Weights of a small transformer language model.
Architecture: no biases in attention or MLP, untied embeddings, local attention windows, LayerScale.
Training: a variant of Muon for these matrices, 703M tokens, 5365 steps.
Each number is 128 + 32 x the weight over its row's rms, rounded and kept within 0 to 255. Layers, rows and columns count from 0. Numbers have three digits each. The size before them is the row's rms in percent of the matrix's.

# layer 13 MLP down (transposed), 3072x768, rms 0.0351, rows 917-941, columns 192-383
101:168101106102126141131131118151145166153142114090125058125096182117110109078151151140092142130099149141094151098146151173126097207125130080175154165113129113124108084110159115180142136150180088164090108148035108177139170176151112079050116140149126150143146088104149120124065141113098151144074117187153147117139163079186160134131081128123110098155131135128138109122157105107138086150107127123098046129107105153092125132089169126125071104083167114126126112137176126141106138153122088139105144149070097209126087186126087143196117119142135160088112178121079100096145073154071173202
100:176121173148178115172163121157151169144140096103116124126145146067145164135219117077125050123122121098117149191094092102104154103168112121190199090130156104108168085067176165196156147156113098160071121156111128086113113083130099132152152128167158129098166120139126136090135122128082156122110142163161126080115148120150113150145090135122154121107104149068114151176132150104144134167098172106096182106140146159176092138101119208044130121170144126159158100066160133145117124152153139116131154145135093191134088197181140083145143109158135087134138112125091078099158128086119131153
098:071128125120144119106175191099189151096051175135161128121120144153085112126076147131092087077135133108149127154149135137132103087147077123163051097134171148186139139148186082125105115103159120171072113138148136148121185132169127133167074109107121165109103074161134077173121137107164155113121160157135140164165130103121181109131202129112120108137150140090174124118145115129106135109120140066107055135135079072065212094111093143121118111168122126130167166134175150129132147087166090072165138102131124156123117146085124111160099108188111144167190137123140092082107130177110078138
097:122102105189175178133106125155195128092089105114123138139129145130110119095163182148117088107181136127115129180149091062161121147130129135176167103141091089118122137149158109101142131124162176080103175092120073093115100132125139087138187125134140159102122195110161076133168086144139152064116130144108119201120107156124102202173181107137127139103109158150121165171128187105119155071144141160101118140126179101132171102099131135155165115157112071138158095194159149112175057114139091158137113125089179147123083076150137083178107072113079157120116136109133123146134148104198072186
099:139145117134138175103131119149123169125130116116131167176169090096113108159116153078206117116115176145092172095162096156107156124138129159109152164119092116102133108112147113113117081179172088093120139076117124115137149131114130107212115090149136174097135083102155082208116167089087175158099136116116113158084108103200109109116142108133150125105089085097135075147140129097126166118101061115145116124112112151158087082077163050096120151111121120079127108098133088149110070170120164136140177089119120130118212075088121209134182185130084109120177110121173103146119159146187096153
101:125140090154171084138154122147121122162147123106127156140127176156123132053138142060086097139070119184128127141128116127176154151111156171145145119129110086157095147142131099132108122102127106143152104114146143101180126137105164166168167085120136202066142139137064159107093050150095163138168136176148167181164109173153098122133135104141092117093076117147139150118114158118155120132100072163105099097102138139122117109058142125138152117194147133125156150162149094110132139134133137125140118091138117140132118106096127109134122081078100146184144090159108116129137141154055123151
101:158098107145113135187132116079094119031185156123122143117102188051146080122122150198167096103072131122115102116165056138172112120156106107157102144188151095107094104131095113194068078117162163157143183091069160153115130121120153155113124135153118124116146108143158186115113096099122104116140112127109039144128086159082170188116133168087146061161120145127066160106161106091123110130124151146080132114115152085111141158128125106162150121143116125132158131141122144105133136126112068149139110107181134188161123054135095149125144111168098108148101129078124123101172146160102151150
101:099115111091092111121108109186185144108100130159140053088122091113144156127108157120139159122175114149153122130087113095220189133104176105138119147176138134128153097160114098118163173134125077133134150116174145094074151139110168070129103124135076177110167142122149131125119149111131107108153152110127142125191099120097144104147126060077116145123114141130100125105113125112173087126124119105156161139141095144157105160127121117177120091075140111115104108113119133077155155127118141122129155129101112141148155083109163203177151128086138106137128147133142141098116156187092103000
104:089160117144186099076094170127111161112154075223146130098150164176162123123096114145160076116122137170138133185119139083115144167104096101119158124103124114121107145108148149143097153121202083105057192137142151184121142202099076096114105111142144170152165125127152117078142118128132077130126178133135148140119146085212067151136082160167134149100104119143124097096129084105139182139101161144059201154146084123156153133103101149163122137113109103080134190152142104104150072145119087137134101121153133176120110068145136101162145149176119099109072179126086130134124128112090134082
103:131078120095156123152153106127153122161116172176133130134106129143191131085133171112113180126117134166155080151120125123121176071164135094160165082135149114108149106110144130100157170112152099107133179178096088130121122154120163095137128229182137112165106135143089096171144150110150073125140107135190110130169115053121167075090144140095108190165119154081032072184124172168155137152172187207150108111119157092122149117138111106130158141126101124096071093143123098134148083173142129154106109092135100171163124120117133111167131164165141159135167102175128156113172082095118140099
101:084098167145175130121123053094066099111150076156114096112120117096112124170132134149118118157100165064137142149099121108158111051114192158156096099159107143087172106066115148128131049124115122126147127113119179197118159124060144171124102165149087134103134136183108155102105149112148091138143128158131099140165138130160099155040143118152168139086138107092179141098089123107142172124177113116180159120093145147172159088119143151143101185086155187104108158167119159151213153138158114098132121154234123193129151124094088136155111113127158107106139135109106163121125102183138093159
102:082092108080165110147126152134085142084115083159172096130127127170088125132209170110119138180133151111099131092106136099092105101152066139133180155109150113073132140136179078140103149135127095109096121184137159192134093138100155074127148168116154119144148146161193167074148146132173138141077146116100095154130108148169112071148060129144105139111104124152164113132095106122138125108094133058151165148130089096174142160101094161009162150089148093202169120142097140164118135121044146148148169149115103164175155140138098090137103140100166074130087146118145187158184089081149134089
106:168131057100156120115130148112187152084159115118137147093095143095115097113084184108145186153123156136101061134138076139117075110166119099106156118128123121096122091181130100200168082131122115182127144120069098131118126157085067154160084108142163070136145099101118126127116122090129143106095094122185146122131085133121082179090089116171166143125131132140127136163161084076071124095136123170107106147087145152140105148160134084123085134098145130064100144144130131129171109172079118130133123127125133119126114165100103165107148168131063079183130153103151089142089153112144123129
099:123176122094141115076089108142104134169156106114112136159128112097151196085119154188118107109173101077159138173119148168108142116076121133109127094153119148091124198117206093075175117130188134123124051079073119089153145128168109149120107131101115107200132097161099101128061179104185203199101120128148148197095122176106167119079169110213100110059106102133129151082147162067115123113135172144130116171126092162156123118171096186043118158166113141114146141187097147132123123152195096130176148141123164036171129165137144109141166115150088107134106137144153158138104145151129097139
097:107131092153126060167094134123108112096131134103145067100102146088102115143111147149161150096067100111119140106067116134158147132124059110154136105098134141141143166118143134102157139154133164141167139082132136101166148148167090101119136105145178106147169148137101136098149147073168094103159143131094068156113188181157100165109099142117111148080117154130140119145150123102084133164169151071105078183078150151156094134139141114187104131089151095182108224152136135123148149101147150145142087072110150159138168136135065084097145141083101116147113148130158132071085119094079124146
098:089173185091124119127133126097120137125114070113160146159183127140122119238143114129131146165113130084182146167127116097185152134077070114125077090133115124076100156146126137149136107116153133171154145176154157143142113104147192087126123092144115124163135157116137087083131142114166066099106108102135131167105115107145193131101141203196090128141126166163188156150095156100180175123162125159118153180116133143145113077135125148115119105156153115144163098102151119125132086137146124110087095126098157159104112158154138134126097102144097099045143082163122129126116053128189126155
101:102053124105072104107113174099149104142142160158083083169179087116154180140115110085138187122171129150115087144163150129126108117165104133099163117153149108108110162103114161141090118169094146098142096082128112146079171151105150127165192085154093128125129151084182170097170131000107102126086139159144183155146102158105141132138149104075125162098188101090133136131178076200126107129098072154111125173148152160148130104122176103126097142137095149129135145131102126191064057110137056143075124084048141144122150090105203141126102107130173113148129123080134083149128142091188079117
104:122087158149123140168109096131144082137134106111164151155117192166127073107177119155199116115150106122189120144100128140086124129180177179051139150132215090205088111125158133128080164139188147133147104172080092080115135179158136103136134161096171124094085150125134112134150138152138121112167127144158084104173094088141126144160166144083171150109118133184167118181171133102120066126155103116149124146127141169128159164156115124123178138096185089151164046121197108156151142114111133118074148114211135171144101161125160107127107163044172115086101104138159106092169143154136144108
098:110148072125136100186151174160076121136108089120137081079131149110154115125091151171122177158185122139106162100099086127146148147125111136164127079114116147104144161125157100131222133130104107144178163160191154153164127112175088111077101108137115123082137127104117144155130116117165113136172107119070111098123136187138123126106204161119162094054140141125134125134076138147115158140155063101136150159078127088072090123156173087092124071060099154145067152152075120196171120124157041136156066176130111122106165168117116089152112114090083096105080142142178134116057128152145110111
104:149199146151131138106132140094183148100169159149124132123122109139171163104116115131114148174127174120061094128183091099131171140109149095117123173174158106134130137148128161128056155108136078138077135102116102107161110143148159123116151112132101139084103162105133123078153114159150101135115146145178112078160133109148208105142127119208079101145121146105145093186082084138103133152135088165077076131148133104094095144134125159111190133153204157129094121096159115138150142072071123154118154076153144119099110156122188112061153155110155133181203111135138122139115107101147114176
100:120145096107120131121148100126090162139153116136160123152051108140154158129134142171110125101118139089186159154145128150169128108135054076136133115148141124129112155130100156121142106119162188143106114186149138099124123133115115142111124150127107128146121085114092177139066128108063113133154144080120140167118121123157118140101181039150081102094111080113040109108112158108136124103178117186086205118076149099088097099097154128101134155135141122155151136124118148077109115094102127185171100114156113127065094143072079154158151085172176121106165132170171162120133113095120183169
102:066101099121121152145129145066139116098151143114142124144145136043091175170078171096140154201091161148134152176166167119095102134123141086093146150163140122151134149159119182160131080123168116171091081147112165116132149148054114106147147155136101101183152195146082139175159131082089106172163122175111109149141167095147157186143143131130166123078113128110141142149139131135124124122121123097164109093106115157163139155163134091122142103106152141150113104144077120160092101125146119140129148106149165141158067093178212102127144086092152152022138157072148151124124165112126063162
097:108104115150080115144079102161172132152099126077150091111161153130073095092108146108160055099073174064136180137211128119088090147096128101105150141134141162144086152091152107082061025114112152124045094143088155114142057088116110094146100167110085124136149114114122118136129141102196127118106069095112164157155105148177177076148113146129118135149132112172108126150155138191153117152114126068136138174153146109145130166132049095081101074189126099191130145097141143176106106104147115138106094096107148106152148100081153170140152134123145115072107153109106068067133097111119103100
099:097143082056163139149114151111079178095190153158122139132102082141106115141144120135087149174136141112075123142112129178207144125098097123132159082117116146148058105094162145170155094118149117139133090128152088134141128135137130118144112173130122148111094164151151102109091118074167153166175090154180177150162197142147098092199169167148075161078132108156193158170082132150139106153093085137093119153169197121072081152123170103176146095128082165176106180093176096085146154161117129122111150146095100187135143099116154191188194147119162104095187141155114187132128164112138122139
102:177199142162153109123150197131069195161104075104140080134067125143135057125118121100135129090124203110122178097127154079108139129109093108110122124133140164117110156110162127160163149064105136086160097107130149102133169092112098050124128153156128111076119100127162145111121146192054138039163145167135117156126154130140117128131125115153112133239100115132140133109162078135102145119144117095102096192096122112160126170097172171140145092139153117150123131116080099143148195082075117106138143083113134075094064121121060167155141109153109111150093122096073146135102112110181095137
# layer 13 MLP gate, 3072x768, rms 0.0401, rows 918-941, columns 192-383
099:145137101142125123164106137159123102164084135139140172151093152119138120153194121050156084190098145136174140176185164127110155093155058170102164129117101070066155123090116190129137138139163123101118090040104128117106149127135115158123141054116119151246178169165116122137136155128101147141097083119097147122119081172106140108121106105121171143153135105119112189157137134199130098118107150127139129123182121054079183097162104078153165115121120056110121139138127081076167100158133132108089151195130094099120131135177188089109163171105191175117151094152186125157106146138153077153
098:131128172118090064145107121142128190120107071128136138115099129053112095082073119101120155152078152175118144161126138100134082126082112132102085078156158142171148103094126091149177143116132188148096113157209192169167134129080157152111143114068171145144115143147140161127109168115151148117056125124159128164084123139154118078146100199136114107098148158147125188173120091163151080152139101134092138114151111129137152140141127111090106148138165155106146147101082130062113153114156145132166122135083112086114130183122145036160183132099115112147146076152093149139122156135134065097
100:150108149159160135099138143127171190142131157116179175103050122138107145080117163107098196136195179136174070047092093132088028115164126097159106166152085093113120118112169101117128106142138084122174131121151124157189148098152137156134175140100200112127198096100138147136136198130064140156148097141098131099104138073168144077119117109066172120102158123130148137106109118130064076173094162140131150124135099117138130164166128193120165110117144151063132146072072109104132134133089150084131112142160149178147123135170091134135095106082176083142157148119075116140139144129137091073
100:160129075174181117138158195104166143171173121142124118185100078147120109150149158180154138171163178130139161151160161055142153175162151111167114197121171128116103171126136124074172090107110099092134157154108068127149048135145090123061121126145157126094154149135145182110119115092111086134069121156145116136136084084141115150143146070164182131151143172044097160134060084128125100169122141149107161143181162115119152160135124127111102107155163160089078125180164118133153176162179147168063141083114170083142113137119186074206127151112172093094111143131096129117137131134135133095
099:164120152166119111099087061117114086140102113112091183068094095080117110125164123158165133170140092135150144159102129124164059119105110095110101126094116152115083166115138137132097159134109160138115128119082117132186133104130144175084098150156147109128163148122122119167179103156163184138094136159106055161078148172124176161129159134183125108129081105161115114115139089134139116192114082110169130152142115130150169096060096093102190113170138137147117120047112176191141122125187073097145139110134151122107134155148169094073139098130088119205138154175121128204116126085121129097
104:125123138151119139146118085125064172097146145142124120135147157108133129133103117177167098135087095175157143150102122205138163149138066094138131110156162057122163082168115121145079172088106065100184145144100098108095075086157141166213174085160120175160153135104076102131127157068046096125126086081089077149095125082087188137073091159130124071114105083135169096170067081138140141170136120085181114109120143106134146113143141162161129115112109056131151135098144124148230064096147059103099192143132152169114116106137153112140126140157160083215121131115086081105174124128085129137
102:149142099085069135136110155145145108104111101085130104112143127173125182078122167142150135128190109172123156213152122111245209146107154127152112124108120139107110123111083110129150112148120104140131125116097153119111135141079124143120067118121128134088187157124140113120124147112101127124133122093180153189189136099136138081172141070069167117123119139120154137117138102079155114145138130137152157118099149117140135099119179070191110078053144134150122134129105105126113151134112112131145136093078140078117166093097139166134150105163182141120106138122140154131154124203133062000
105:128105126139159089089108089125138153098112153138106167142135133075130135110119125089104144116203100126118081170111094129121114149129079098192155148133124118096123090084182108134090109170104109108098119127105156147145158114117167055139099177141116118184134127129126081109128109152161150131103114100108129137146205163116115096131153171102116101118175136202150112124067126141153176127110129136131201125157155166121105103153158191169119116123130118201073081105155172093136113081134165125127079097227107136145096117074126099141108161068184139119088096155138158090089146129153150159
101:129090117186120094164137086109139124152125172161150098109150105091150156146166141098094139125083130127194104154094099118175146088135160176084057090152108146125175099139116166156150146071175124166099120153087106148132125107149127141132166149149161126104111156113117079177090121115065140108162107165131083134134134125145198169099111145145170096073101101140142117151115120076146145118125167178116125052132054105114134171146091120114111122126094088148162186076115103190132075108112125182130136140135145137090129109129104122142146192071127100176120170085107106120192111133106181114
103:164151125097093110136173097152138189088091134148107108130117148146150132104177108130151086196183093131116191145165166117154102145154172087165133127074068176155097102094105084092121128085145109219086146161092116150097151101195084112199145094114105110139096104067148111144142130098141126105147106163084101095111087115087112141138170086083119177147077112149121129170169096163095165113165111099136107167137162151180155149161141158114171112140168152139097140164131142148077182129076088170122159194096122079095117116140054079119068123057132105123103087122086125124139136128086167124
102:137159077154129156107120100092114151128064137137107160102147082124136088113106149151181090117172139106119156172154176092145159123144092144109135138099149143106124129072066073178100110103153110095179180129154128128151118119160118057085095115157119112127109086075082143148131153083187182063124091130080107150143113113130134161153054126166160140184134115182173079188147110134092129062114140190111119124117146113137169153173148183102085138152082099126090116100120134118155133126109149114167174161110160148152152118175117124112102168128143166165214133166134034108127111122131108092
104:106097136115123174093132165094127109139108074116152103157084116173130116130105129137142145143173174130147116099074121118181173157122134149061136156133105174156166103114100178174120164166127118110099144211107143161121206114129110172066177122094145123153191164169122186093105125135098086110087098152082131087176136094110142116188137159189138074124099136150163143119093123173123076094146102171125134099149159185086169173102068151178137155144148088089118131098102097150088123125115113101127116113134067130122130123132128151173147122125139131091072163082148162133114142133123132090
102:135120160130137098117049104163119205131120103110104157072115167140114067112176118146172155145135162064087173158138095108141105161162118143114090034160100193117139162156163078124175143074102148149192076093123110095081167168096185173054151092114153152178142127135070096204159139122144137142120136096110146136138105138170115141124141074157101174100124123105079179085125123114180171170083117118151107112152101107130170131082161135101128166116109184110108120090175076104178092106128109154175134165109152151065106104173140102123130091178127131186144136080130133139103141042127066185
099:140148076105127101147101174126159126095167041130134107109173168116154143083091095122098122127124092120121079106113156095079098152148097170099094111123151070154095124121173117098122089097115155101125097104138176069095184132098055062199147105067088140124149138163104134105164158175114056182057178104175170168146145131159143111113145147113163149170154161098191179175066131119152126168169172164091131101112146079138126115151112170106192142147166084182118154131074104141102107121168086133117149119103148173130109080165123121167073124118123128135141078069125132142137100202082165149
099:156132133085052120060122160108162135172130109121077115097104139104163148163160127090126129164148114119147157069161101092152161110117193125151158133170080111044079073136121146137138207104078099125103118119151177141119068070144185101153089131166124088162187142181152126137137132142094118094091151082194106149114129100076117145141178182158122059124124156151101095204166131123130139117093164152178156143140172102104150113167170094113108086202140068164155085107105138086135125078195174134090084156087156121140146132171108118108126138146140100134182103130153151112117097101117100157
105:108136113115181158092131120159116135120127096147083149105084132116188113113063197109138118076121122189127084119102156109180114140155108123113154095138183130129178130125110138157143164087080127143122159123123123083138146150126091136140099160154074131122150134109157087192132173127085089110090086082100177131138142147109121154106108168158119096135131125123131102139123166149135092065125103119122168139154080142122142106088157120139116127206124077149135152123094105092092179137117098111140103126085116103106098101064162050149153098100105123075159188116162128087168154081117136199
106:121121178101119092133149088125092133112119113095103115143132177108069154157108087150113133089068155160072096176127171061173173157139045198047205119161138118208185128132081155106140147176096133132113073124135151102087114137102180174117137141212062096151151113091128067189125177127135107116104101188206123099084101140174106138101079116148125110176091082159131083172163141145087165142106181157126150136153134153130128125108151117191143100079108169171121091085110132131121073174119135165112072129077164114136201143115120112138047147142129138121136100066104154123088119135128131144
100:087137115091159151111148122123045143096118080088056162154152103104124161081094178087102170134160088145119121122121123080162144122077103127121118169238091162162144189162104176101156138165151166150206063158160173128151120153163109128133076117062070128127174141127172160124106138113163197091101115129114167105136153124129147138075191133142129182140164173130181103158119137140102115126140117082161109089133070120167141120146111169185138101189159104099070129128088052129124168137080098116090070137168150135061135110144111067110106162105153144178051129148116138116097152117135098076
101:115127177120163075120108095108151084093138116141121148144129214113115141133065127097155102114138109117148067178127193170128106139075140144094152113102176136091118129132146097110138139161084109179045169137207162081126174116104160105133096122087164082113164124145134125130123134131085150112090095061151185173124122157097131101111137155144138138108077142185160121133127124097139153069137144153136091125121165094143183174099108168128038155087092172109148222144064128096091112108149132119133155128163124096103158174134099126143149079080105121055083036165118132097127069120181131160
100:112151196118162111136118128131090142092121121182123110085130215075163170100144102105102115139101088126129080138153117091086120108122129113089172132096122117117070129115138115133185112172067114072121103080145076068170154090119086146133169153143078140093082152105122136119112143158096175073159062183073135105145134100084182098098163150101146075152092186062146141112138090104126210179143150134103107139150103098129068082145158095181080133096192138107121070135098119126184129147117102138108112159149120048158131105126169149095105156126141133130182076077147150152168136144139131131
104:088121138132155146136102107122173162085151110140106143080205138092177154189120156064079106099148108127112175089085120088175156105097132148086099153141087105145122138088159170177090107136103192159098144133087151154151104149112123196142091066125108154135129106120106066117110122166116107108108159122139159082130127104155162074149144072115105122150140194113094093136101154100143170188109093134083164156130130108194074143095140141120116103149145112156097077052083132154108168181143171124162076159122052112179051118113140120122176086145162095155147070098060163101134095073065133155
098:120145099117140183200112185138148157155109201118114129124144182114131088135161114122091120124139153122103112067158166113120115169131139146107139161136121152155098131113084186102118106098147167086159139112105090110167117056095142078136156162131167107113157088176110145142097132173167158084164087074112126180150152137163095053181168148194145109120145131131152105085142177124074139084120146188159157121128114137101094132092150119127182125187145184076167149136135071128131213080184146116135165146108087168135103092086140121155167097187087118090107134181153121089120153142120144113
101:151139172143144119108139110126158122096117109129115107124110153139119150123102138138097107146135111163075105179162155099099158130137169159107182182104095158151098189100160114151133178149124117175094169178176198124150104128055197162148127156107125143120181100078102132157126150150078133107096086171131105156200139114134126105071103135220082113181109100158136106080106157136092112115089125134145152101104158103138179127134116050136105121179123175122113176160135088149141088124124157117131117143126148081113163144186145139111109128149111089160090092139082167238159119105136040125
104:119135117130106156113120110144142118066065132035098168132154093140078105103092110082145103131143128096115174101116125182179088120089192135137153153096120097146125112078136069082087137124098133148102172151131100130152105137139145061139122147096090144127160096177115155128138097091134204084179134102112156084100123088104107090060116115146121084133138155074123125158149124108142162145141162094077138096144159176154083093130148105105149068146114145101156113240109113019167100092132161134110103113103083146178112175131137084140185056078092163090130070119157116091126170100152133135
# layer 13 MLP up, 3072x768, rms 0.0411, rows 918-941, columns 192-383
104:067150207128127138074147130137152130162128136169089071114170115136158160166060107143123131080157108141112150127066127149175114121145149141140159100072175176186171163093122144095148154213135112093114150114199178144106107134185117128155105135068143107098101138073147109107127097122117042161148149105083133143080147119135116119108127159190162129152058143079154094118082165168148165176072110176155106097136121096133068117062138197089112112137171176117136148065074176186164144058162140082150133119140122115128088153184056189161144182122150088106166156121159087145064109153086077109
100:102160160174083132100090127122142147102108161126132122115204134098173144107110125130104084169153149136173089196103138102067105146153115163150120142150128132132136129171106125090169118117089150145134138121141115095068180099107079125108156122162091145073118090159112077104110171121142126037176154173130100120108095119072148098093118120191099166130184162048162100136156086127172150083161024084045141139108144147150166139127178156117107158125130111139120081115072085166118129110069119143089148091179126070097165140124162101138099020116083108121186134116132113110167088099156135109
101:104102114176153142124123175087118107134123210111144100144155138143104088146131100077099085062098171147114136125078201092117143159097065134162155119088204120130089104171173149071152121143119152070080082147099068125126131149116145096117095140138129165154095221067118111086200079169120152135117127081181190149134075167117130113141124151134098094133085117112166172155118128138158134173171110149169180187166143080110197111141107124112099114155131113178095117183085174117188112182095121139113101150104094127147135111138132134098176143148164142140146130132097148146100091165145135104
096:143145102190127201121098097100119150110108143135103125146146017181162129072066102119139080110144123092098163092100112157145131090115178157134090152185155103191127159151176111100119155139114136144175111116164112141122113119066091190111070185165090127114114128098076093210138139122120193195142090148147086142130168141184088098131117114170126170115076095167121093194120136091130113215160130136114154140134190085115081081084047121129089123121193150105090148126152121185126109129102105159121119138160126049092169116142138096179070143122151190141083160108149144162171181143208101100
098:094186107125072143121202150163140130142099117098151095145151124116196143163161118101057128047056129162071157085114119158166112147079163139157160165148155148080134135101171150125070094085106133144109070155096150171086133127139175099153095099074076118116097098061137087141096106119156109106118176075100142117068132211121098118157129124194072105090135123093186198121160103083138161129101089088151148043151135193129104096129123078156097156180092157099092101166086091126174132107201164112066113164099138137129092096126174157155123114109124132105150049162137152117143132131162150119
101:088091145158155166061138146101128063085163165118127107108116117125120033044110111151182115097121140117118173097094171128145107199123152109178115125199166131130111035111133137148105101094132173098165136165104143139150143085129070103095145113167185137165104125107083074142088091092150116101068118084056130154157135139113206173109143130107153143199086116081130154177095099129158144140093112156108172136106090161119107159165139160182141124174099070103143106153127106156163143125116111191141124181178113099220076090080056144164098119151101118107081167121149108053163131197103164139
101:135105128151115095166136153161114112137181101126111126138137129088107109160136159162112097101074172149117134138147142177048152138157110165100135082134114110142133142176135096155180143107149141093138076128113116183166117095146147221112142112124212121128108062135139111125160143120191135153119133124147135087094100144119164140103164152098083122144203124148119130190105101139083163122113129146112140111076154098113168122092174174140165091118115148189194150128124077137125111138151103133090129136175169158158111136123105084129121135135082121125108115133130150167122154144157123204
101:112123135167162133098102183145160172120129178105124116109179138136160148080122087069125115082129179142131064140112165141140171148141090087164118132162131127110069176175076117138062193102151116126149104183151177137141164182117121108134171128133100178134114209104079165147169097094112086138142163065118074087082129097134069127095126106111219121198167091157186099069118169140135135138158134117093078134098121073145107083165126152122123095137113135110108134127160133085103071120146101104177126151103130107157178138204061129147108096129152175149138148145149168122111153135120117161
103:091140132083134108106087116111127072155094181166100123084081140160115138080155113163144097166121132172131108108086159129094167158124195100098140119181157136134115158142141089100114094083179161072174174163112106130088158079150164136119126190105116102151134109091092181099133111145141150200106157162114111144114113091136093144149134087085125109138139108114102117148127160174130132151131089119091107185112132151152152147074130155146136109142140151115051106137104136104142157164130131118132104049119147141151060115065166142100154092160123185053146103140166179096125164135123130137
102:062080105136118144093081126111187105067114069132107179126127090137126129087153115164056111082142186139158113115152115133150121108130183102091102084188093124088110141143137118121123124188151132116158147080139096108125146118116198118107141151121104140080124100115118152121131138150118138142114114112175113124145118134154139141153067117095133134126153171144134149099127141125133057095112120075178096106147124115110120059167127160111121137101135124104134152126156188134148099154094155087137129143181131155149041144136173137159185115137106102173149128133096122122171133088090154164
100:140143098163168088101064108185052118044133089127161161117119180060149135123098176111119126177188137181160137096114146162153105163110165106132115131105096161138134142166119109151177131136128119140193117116114154106096096168155129056123134123206130083119150123154113137179130100093160111176089102156066203155101054105140064102130147151196117151130112101091067165211093151067147138148168207130150101174050154156087189144102083112105131178103105094163108147164151144127116095099125158103147151138123170093140105123144184125066112167074110130143085119095148151123144100109145070103
106:109137154072118114071112102103145174120161092123118093140097141147086096112127170073075118139085116157079120180132118157170164114168128132113135138143082213106132123175151108133144127149156088122145079105147117162137151112063090168165065098115122101156110105133119136097118151085150182056111116102104115116087088107123164149147156084101189142105078113125139093153102140062155133138107158167078116123124106122137114145111081146153127128085186094134111207170123175123188139140068086209188071172097141172141196166195133067093101141149112105169112147148095144176102122132207179109
101:109129091090127169127119140096190094078107100129140097164138135109180067138165056130143081157125169109152039089118163162170148116083145177140147187150178105135158075070178135125138090165122089099151172072145102146141091143143116118140103114091138116166104173114057112130156156111156184159077152128210138127153139141063089147098193111172132097141129128105102118160106144120116055127131169110116124121153122113139123179085188112147188117138093130122092131120104153100199106144180154078138193119145101101129125136158130133160074133177179110141151099107108104128108119212098096152
100:159105125138172130137118087068149092147152093166135121172144133079120104152163153107085133094159093169129018092093137118151130136140099139161085125080151084075141144166154101078120117117084138122091187162130120209099106101134108122172078184136103090101120158118128086092089070115105130195124120155098123139024126198109155115165119137132150156135162118110119063116167081085075141176143184121079104102148112140165157117108144148068152090126127130126125138157156119171095120141168147147163129127104142131135143135119055128141114068138097147106172151121087137095159127145166171119
098:131091097145121178054153086102129096160137115189097109161181159127116149106127123107154153140116184126076147116094095090061214139141132153174148175155181142087159196203110150104100136118091168089122162113155138154155137183178142149100078147135072100142126153166190096062184148130125112102099128098185101168134120066155161119137166155138124130089173142179127186124133202155138091075106125149149093100098197149122159125120164055194073088111102096073064123113115108084105075109137123115147199152059114188137096099119131140146027139147149149106167091144169143093119153142067171150
097:119122096139075114138138174145148141109143064125079117182140104083140087087123113104158171140129167128147138121157171166113133116137162124126122093126120102065186177110182119160101157112159153112135113174098078121125120134153157117169143114119122115146186145139156124143140114097093114138153165135132137090145141104088107112127056104153114131097119141085108147181151114142075098142131106158145118130142136162135134096135109104024147097140137109082143104077121169143095096193195181117097099121147102121158111124155148099132173097136155135147121138116098117129103187093178164135
109:120111075154106205123054166163098118171133089080115123084126122149122103129155123115141129092132108154164197167145160116178080169085143121063125170086199120087102080152084072151149067109095093154082147080109104096121109140163113124154147121098144105188097139098076149093188123208097134111104168120118137145089112078155109196122120155127123167129153095073132131126196081138127138064102063112134098116127151134079098111180116176132145143138169158170134148139185088125089158153061140081131160090114135094167130114211118121123091163133104146118096097180125146086162103133077107084
099:148089149155149107087095145132175110097072132143135121099144125148154155112195160155101085143078110106119131138149081148203090131187152136087092151158101137133140164131127138153146150144119140137151149119101150131119174118179172117152115186163169161170164182111115077145121118136169145154100180114129063103112132048137099095149138137049078080110112146161125126150155129087153126077075112169161101164105199136128188132128151087074136152135139149141190119120170094176164160111125137111188155154195118124176049112124058122131190127113145128118136110124130115128171115155120127146
102:153120122129135124165081172161102106139134162126171109063130130158116117142163113178141193122040137151084066171131093098128125148126115113074073130125110099181122109163059098195099112110221156099129115111122148122148149132116065123138163166093135082170096128105112111190143126129132104172139164122144138089123166085172137118141083116125129140133168123096123123121137153126107115144085126134137106114128107152114144154118087158170182090176148150135131107130168057149147136127119109220111171144176091108085159062105149125115114152119185074165153166084101066058101160138102083127
098:136130101110171095144173117129143108131101132142137163103126137141163061079126146151117139096122170082203099152129107126116193095086128120125153089139090118126106100084072107108122192189152161118098140167091134135128162114154141167105109107157129143136101096077066111103165145090115108181192101120102117126095060186103125124156153106148093097160128115149101071110161166152153071114172210185133116091104163095153131186167132096161146198121140111173169116116104101125116157157088129088077109063104105101065111123214146064115112073094105106111094114149170173084120140121139135143
101:153087148125158135156193175127163087126160096080079086119176142161109097179157103132132151119157111158106134085092137142156126177077141108123105071122097093180092155169145145098153161089144172133130108075100114121141090136089154117132078052112149077136077158180124118154140164118105175157150145073119111133143129185122124113113127126121138148119119169135082135116113120132143117103111198164119105143120122100158110105142145103167129133076146193120048156088127116099187119170139145063045169191174105117162079142137126050109122128149175100103129169104104141093069137123086114144
102:133123105115125121116084181169105181105133118113130095089147157149111109144160169105066156119075123112072082172134205114227113150171163194114128134119162142158107112127112147100163110178183106170165181093122158106167112156145141159167095120092204141172145138122151132067111176120169022113105113136091121144132114147134069143137150154175052117125140139124100152128089175079105067154100124142122078124122176107162122135113123141072144133122139096116132110108107092125091181118151157142085135136133095109158177208127206176113163110128070142102118172147125161161070052105143142139
101:073081088132139128180191133104161097108111175082136145126096122176087129082145078129110096142156154143128157118149126145167163112148157137154125111094076171172145069172146136115124136161145140166175158080095079119095124133095065114055113151118155129118147153112151102133093146130158100152092163145178203107099132141132100123157146154195141176137118114089099156136169078131139107142139136172129128179130137098117130146127113097068180096139158096142173070125093086131101169143121110121146114128077109078111170130128139150120062120133113138160085110155162123154163066152125153110
102:111138143097107104052137103139106174118130099157108106171156111116131101171127137105137127127054160136161159103190084158099185105188139174182163149110160097121101139111149081093124092127167145124153145159157120120107171083110105130125104177092098159090094124074098131158129144134131184121133159190072136094080181145096085126083085081136130160160112128120120135146132081141150147139121066147152098099107143068108100173054135097093127121120123165149110200123154130111169144077171126170132108088122128070142165114200140147123117159125134123153148117119145124122134151213124069130